config.yaml
n_layer: 14
n_head: 9
d_mlp: 2880
norm_place: "pre"
norm_eps: 1e-06
positions: "rope"
qk_norm: false
attn_scale: 0.125
bias: "none"
init_std_qkv: 0.0247
init_std_o: 0.00466
lr_mult_o: 0.89
final_lr_fraction: 0.0
dataset: "wikipedia_en"
Each number is 128 + 24 x the weight over its row's rms, rounded and kept within 0 to 255. Layers, rows and columns count from 0. Numbers have three digits each. The size before them is the row's rms in percent of the matrix's.

# down: layer 4 MLP down (transposed), 2880x576, rms 0.043, rows 1751-1797, columns 128-191
# up: layer 4 MLP up, 2880x576, rms 0.0528, rows 1752-1797, columns 128-191
down1751 111:127107130161086123078092134123128151144151100121154150149136122140165117122168169123105147119160138141146109133147115141121119148129153097137119142097165125072127080153135111116116150156138132
up1752 101:109157179109127136112136146101105171137138139135125150157091113100112122145100161147165179136103159162095121158100148151128112124104153104162148125115133141128180127089157098114144146135126133
down1752 098:157149121090123118106123122124114132152123083108110128152142160135095135147132127094144146158132145111099134128147124142132116124118102110128098123156196069121140091162152075200160084126150125
up1753 104:139145147120120131152131115172154129161118100109112191095130118136094128103135119157137153119154113097143140126124095150160100092157132112124111112094126120108104126147119143156097148099111125
down1753 109:109083136144116106128087139160127119149131165104083113157132138142137114167134120122163164175161191135156111134117152165165107098135126070136110138108129164100146111087137155129131082142161108
up1754 101:150106095123134111146157101126122127118127143101168102120113129116117168131110108142117143123166117147109170117133143152168113082087111105120114114138139118096149152124102132156095091092153115
down1754 103:091130118110110128107121147123137101165161135187093170132146107124144136127107169120149103120076123139121117126138173155128128140130089114146125139146151113162097136171161140115163150113172130
up1755 090:149124120101156155130144146155104170136105112115158122133138121082170148097095137141113147128161123084138185147156098112102094098125180112121155168128136131129136092141108101107135106117098129
down1755 099:140149141088113101104125093127179126133127153141089106159146121178094132108131139168139137172116140164106061102095145108147158164124102133143115100096123149110102148155144140155111128108170142
up1756 098:108126109138137134138103114126129095105155155136109143106119145071117097141095112152201190135124158112120156106128089107139064085113124144145119110111133074099103119117105145098114097101100135
down1756 108:113141109128127164162155122122089120171161140158131114158133120119130108113114093123086142114118135117138159101155158110119089099156141117121139131155094079138158148146068095132093149108165113
up1757 090:141080148104149158117132127082131145106157148094105131133085160087151117120157083111114130169130143147121132106171133150118148154081129123163153123138154130128171101113160116154132101123145142
down1757 094:114080102123136133113108085096102131169076124144132142110133111176116122163087113130129115115165092107134120106130113097125077114105126146163114151135091157142112141150138115097137157100120117
up1758 106:118165125118159140130088095110105101115106203117122117091098150088098134100100112136132141133152168123129122101135144140132133178126130100128177110139116124150130145111084104160134137132142144
down1758 115:112109136084158156103134109145089092126157140128152082128114074137136145139112149128143155105136119076140105152149108142112126167106154120114145140088099119154155095152114121157090149107076114
up1759 100:123144125081080133119127141134130152126123115106169113128139136126151102117135105150116104148152105111085142135114148123118176103141137145152134139125139174122191124108150137138135080166145141
down1759 098:117097133136133118144155107134085119131141120143117130142143190163135173141156143112136180112179125123154116117180090149161136107129125141132092153143126109116111106132086161159153129120089147
up1760 099:123137130123080137116126120125115126152096129159105108116143140127097116134158135107136157142129106147127145117136090169144092130145145120205106140132159094114178141152150140123117142093145160
down1760 097:147142109091133116098106112160107142096117077146142121139142155178112173144152147109136110091095141110138110135113110112116102154127143177137101085152123169132136142142105080125121154110104121
up1761 099:092095112153123132191129116144147139124156154151136111103110144135137148154158110138122124142127111135121149172183096136125131140114151119097127151111099124101127123123118145143124083129152119
down1761 095:154095119142097120122105136104111135152103119127097158083109152151145127150093160114146088099138132100171113109133147130125181093170175144151117156149151100140147123104082097122116127111134156
up1762 096:133086141141138101183136136118077132140099154158120140109151126134137125088111125139169096124142147068141146070149137114147129110134096126123167148144129128106127128181123103099112112092189113
down1762 103:137069117160132133162142166146159150077156148097137152126185107129117172153181118104180115141165114143128129112134127097121146123114149138075106118126156168110110152094115124151111088148109125
up1763 107:083136138131169137142124124143157108128118119144105125088129170142141112120102138127114117122091118145109158112137118122107146138088126119151119104174103148136140136121123138132109124126131143
down1763 108:109118140127109146143122129104077156119116106154129153126122102105110138104117087140101099130144157122142126154146150162156173088126091124091119099149142082137157129119140153093169137149146124
up1764 105:135165121105119120145121138101140149126135157094123134101124117121170124150087126116104152144101135118128150122141136149089138138096162113152157134148103148138141129084112134153091139130118128
down1764 105:134155146114167161138116128097146113126121106132155141133141162099129165136060149092122133139104094131142147176142136132128132091158163109135136165127106171147109119144090093133148114126142111
up1765 097:131151107130118154127138098127137091126134140122147124110137118088104122120075115154113154115128181126161115112155133118169169114113124135137125132140128117118113137134175139107148144175163086
down1765 090:128098128145116095101140125136147161156161141141125121145111160122124106120119087109140120112157095093131159136063162078130127100112140136141084101133101140158180161151085140136139101143099157
up1766 106:110142112161117127180143148161135149147114115112161104114166123127087112109170114147201147165111124111126128089135168132139101081104108128107127147137110112145147160095136128127128112114133154
down1766 107:115141140134111128102145167144113142101116138186155149090142097132134128130152108077146157125145080161151124112127077121162112132130079167086139153101120135144097154164160168157152099151130097
up1767 101:136141153158133120153109122110136122177202136123169048111106131111152116166096091175130137159085158138129133061111169156112138124110145160139131137115084110170122147088117158115103157105128114
down1767 101:124168112149125091172120131115142141165119130119181101126129136161147129184159129106150086134118095130144160106166176139148167105069202130163087177109086150153129116121067159129127112127115136
up1768 097:145104133117132160145085165128141170110128169142107147112103122124133104128104101119102134099128123126141131105156093144120161138044156093112177163113119148121151151115101146127124124181123100
down1768 097:138154135090154161106145100099095095183159059113122127167136134168069134112130131157082104136158131126145150150141141132114159080155112122094086151103127085112169102131136161131169149098135108
up1769 099:132075140186126122099122118092142128139153090091084137117151166104115114149150071150167152148134084143085125116128109111125098162089156132145158113126118111116156118100102173172104137112106130
down1769 091:153173150145122131178134140143091129115102173147146119157126157129175160158121161119153086110126109105105166117094090147146127172149154134112129157129138176143153145129157076093133120154142141
up1770 107:164100129173156117151111138113134112145179117133081125120094124120125147123077083109127100166117149132135173079135198126164134144110120072098118141137085146148074156088134135159114114160115108
down1770 106:098149111122121125133130173124089140146113128147091131112093140139114119123139162129104157154126138151141149118138150141117128124132161110135156116156114123104120149124138177143134084135131122
up1771 090:092111133126164090145129131114175139092173118137120141126139148124156139138088129150122165107129143131099119161139154165117137146141125161136158114135064116090129162135120111088137146118109112
down1771 089:172122086115106142106116163107099154143129161094166127125098116128102092113127146131125116109170154097106113133130078152132134148152124129108144132160148184121165141145154145154143136173121110
up1772 084:144126145121133094156139121057143122157136116140095139109152118120112118188147125124155101093139170109102169103118133129144097116126112136100150114115124129106117126174151086051128070106094142
down1772 088:171152144101123098075146155131112160093100131139123127146123111151140124079134142144092161150100142139168147129157098121139150164130119097145130154105123140128142087126129124147183130168155142
up1773 110:117108181173137147149162143096109121121124185111128150108132135138140126142096138115156105152096128175127131122083147096140120126116134079099146115134153100135117131116099140119127115180119118
down1773 111:111105106105180103135113143135102119108114162126099114140097126095160110103122111116116133143127135133115113122147116147125170188146122107087160142142112159125143083159132149097128104083152096
up1774 101:156159130116151117189174139119102147138100078167115106108119107117128121095107107152156165103136109164097104119118094162152133100123125124106133099105139117135133155139089126145108139130169131
down1774 100:175157138133145103109113128130108125084115135084134131113151136106157113135124128107139154124110150096184132113150158146094137119107136140142190124157107136161149113126138115142131125124123147
up1775 103:101119120110162116146129128116108110137135162133137192123120132143072191124109122168150097170127164172103132112136119130121157140093145116119107155115122120126147121182130126122067148140135113
down1775 111:143135143101093140123082143167156154142130166122132103127136110157181099131097098082153150097111158126132143074110108169119112151158141084142119112114110122132135149108159128121170154123168110
up1776 104:115142103097163137154110099124170125112148108154179162095129118129148153143123135155151147098151133116125145137129080104139109101149139154140129140131114138125155122135127103107115114154121165
down1776 109:121162112113148114120157125153090147076145128115126105149155112134157117118152109144123125120143139149123139147083105124141158089159117147150203097113146128116135159179089103166108148114143120
up1777 103:130154147098120130154086124114105116143067120177192143128118100128124135144113122141115135174100111094134115087111096169073133153138117131131137176137137104131100141146106131120126122119153094
down1777 097:128092180149125131123146146136162149146141132128130131141131124181128116196120132152137157122114117170149116139069110155144113128158137089114157141125084133081158099124116109129152151150163143
up1778 099:136153130135134140174145121162156152119149146129141140135150106137111146140173113158137124150135164088135106135111116152164128081119156137139121092136138127116118081154157130098160158072124125
down1778 100:170116144104106113106131145146134167163107061153114105096090125118137087129165143112073141110128119127132130122095107130091126155144122126161080142129133120135140104119156131134072150140171140
up1779 101:117195163125154110146128156113104120141182077102122082140126120135089126110089158143108082125103113129127154136178133165133136135102157104126134191139090181151105124137103065110126155140123137
down1779 107:165093065163131164131164123154102151091077140132127134133134143114165135109161103078146130085152111133134120109125151127160121089150147130091138084130125110150119146121116159111107091140085110
up1780 105:127128122138116151150094093125123092101158162120128131136162140148151146139134113110086125131107143108124139143157135141110118149118126135136118125159165094151152152131140102105148095131097164
down1780 099:110156114090161114143146121125127123158119108178111104116146165143134129159153134080147108097152136093103167120129125147149125134124145116138093150146108113159129091139124122145142156089117111
up1781 097:115135115082127125124133132115127111171200132143142165125103130151148177121115108145128160124124119112088113087141115135127154151101105148158148171150118147109140144131135135121034103146112170
down1781 098:159122126168139135153106142121104136160142106104128123161128134110120122107102135127110104158106157146120122099109096146120162112133132154111154100128163114117127119136145145149142156118157117
up1782 094:133129146159121147113153117112102128109140150122122121108130114130100156168101120126161101167164140135123151094132144123151165119076109112141134131154139126109154124141071111151142165096112160
down1782 101:148127132114116141093120116141115132130133113167127156146121106143136127129119080140140099121143135118164128143122129154120106130096149128134171129108118123084178111117115159145104126139173168
up1783 086:137102121155087134168116104136144085116127131124136143144124081111097163140130104131150149126078166111145154100128147131163144174145109092089120080112130163117135148127102089131127150169140121
down1783 089:097174120104174160112106176121116115171088126115145103172148136159154056139148117146113129143174103140156137109150125120095124088125149133186113107114099131101127091121152112141126117109096183
up1784 095:103105155117158145156130131131114190121127179157168147115103134104182143120141120133110101132121133134132117122143147165098112131102171149147148124124135103132096152083102099129133151154144130
down1784 093:120135143125140131134076123112061114158120132103140053153151121159092133154092145117098143172152101118143119135170121156156134141180086138079083146140129146121094089186146108109167140126118153
up1785 090:114099160133126146139111108121096125106136097095141135140147144099123129130116102127160136179122149135063158177134131150146126152140107146136108133101135138122110146123158100138156125113139114
down1785 093:137148116134194124087126100176128085144131159133159121115153142157113137125130131130100133129127101163169162158152117130132131128124142122118141147146107110142120108119114131122085092131118121
up1786 098:145101133124130151173159130110102127129125122159099167079116148162177137131145163126181092138139119132135127147139116116166123091122122157117120139143102130145143103107115136143142124125049118
down1786 095:105105109135160131135145116098125101095154130084149119132143139076119168127099083139161121138131131096120139148129095109117110149104130148141122077117164157072109175145123140148172123115129118
up1787 104:137119150153134145114078127111139115096130142136112121136117143076111179125120070151158138121145160141145132143134149135153148122116115128117107111097161119095107137123169139124094133126114095
down1787 112:119118063111130118095154108107114151133145105146147148117116112149138141141110139143121128173120106132104126054127154171118114142097155131130135148115099139127112112115128064112127103122126128
up1788 095:130122134116167113115110123099120085123153097138119115110124155108077135166104124100098113130125136147111159158128143127130120122132139160159126127143120165113133148160160143127153129093138157
down1788 094:146123116129107106115111122130133132137092143159156145163113092100132096127132144159093155141144117126116108106086133131141133133170157149140164164151104147095131112123160105140108156137145124
up1789 102:092122112121162147100105088111134117125113123117123113126140155101121121122117109135130142095105180131080164137132168118149116119140095099140109150135160192102114117119121142115131109130145139
down1789 102:121108112088188127124096097114112190147113122152149172133150135092137131117133132139120108157144103131085144125132098095115157150156162161115124167140150132096167112126102159107120140083097126
up1790 099:149143129141130142105125175110134140122126131089098113140150133102103156144099128165153161203123149118104138137102103087177159178118125080125103110105116125127155129177131136144129134128115117
down1790 092:088135154138144108165129123152126130058207117110154115124142113137123146149138128154112131097144097149164111149135158149071124122138142169145133121110175136126088112130120124111126138165106115
up1791 103:105119107123141134147142134117116118100150079140141133127122146114125125131140116120156139147121105136118123143110157124101171093081133164133134101139137145114093152147121132158139084095122126
down1791 107:114126115127131123135102111116099142140082161109158145095115131119116114142107144128107165133161156134149153130134086124131131137103141136111094085133127112119131114136165117089150122123167127
up1792 097:124152153109092166144136123117124133121164115095122112123135116048161130144115164152125101134136165086163116125133150123132143128152135085163102137133105120114180101082140096134187122152125137
down1792 098:166103074157143113083136109154134106142137133168126124107117135159118164172101142110175106148140128134124127136143116138148168138091134169093157112114125142141056136168095133154131150133144120
up1793 100:147106155115153143119128118098098133171143160138117119126111155163116126076094146142160129142098124150175132109128098144127108091126117149129155139125144119126105147088144102125091143109119085
down1793 099:097126110120126137106124092121100103079140135122143126118163150108143126134114139137131142107136109128130136149133130126101127155119150133107123107109084172161146123131139154120140161151136155
up1794 102:132083183151117081143108127116111103145145118155109142114100124117105132165087098132131115107140158165101145126107113152132136132134107153103142123098132142118147135091126071144163134112164124
down1794 098:118123124083139130104128106108099073146115126159113133101137159102078146129135153079179122094143171187175142099160093099125111116155140121119149150119091149112117141138087134097133115128112115
up1795 095:116102119131110173161114148137147106151139129118146136119135102116099120132135123135153130135099110070102121098123094130098072150123119163156170096142143124132146160100125100141114117153118086
down1795 099:120157162175165148147132140129094124119170135167119142137133125190163133094123091134138135135166154191119126143122112124155148136103132135128110145134137132102129117117122138143110163127134147
up1796 094:117132110124160118129115093193107119163103102114125101101144191111107145115122120182127145111115114128124138107121097177157154130153111128133169164126123156123151173111146138112137099154130146
down1796 092:116137146116112120138158122121142117096149136139121107152122073135107166126172140161142152108102135120139089126131110152089141129114102129138119118126122115105091102089118073112109160118125171
up1797 106:067133142103107168122117153108129173148139127164155160129102118127130151132137115115132108145115114165076176118158123145135141132106128137160114094112155137155121125102114090150128107126121117
down1797 103:092100153128151115135120099100129152136171142132116147155122181143132128082108160148136110077131136116132117109115153145147118134101120154048151081126139104136172126134180163112125125134147106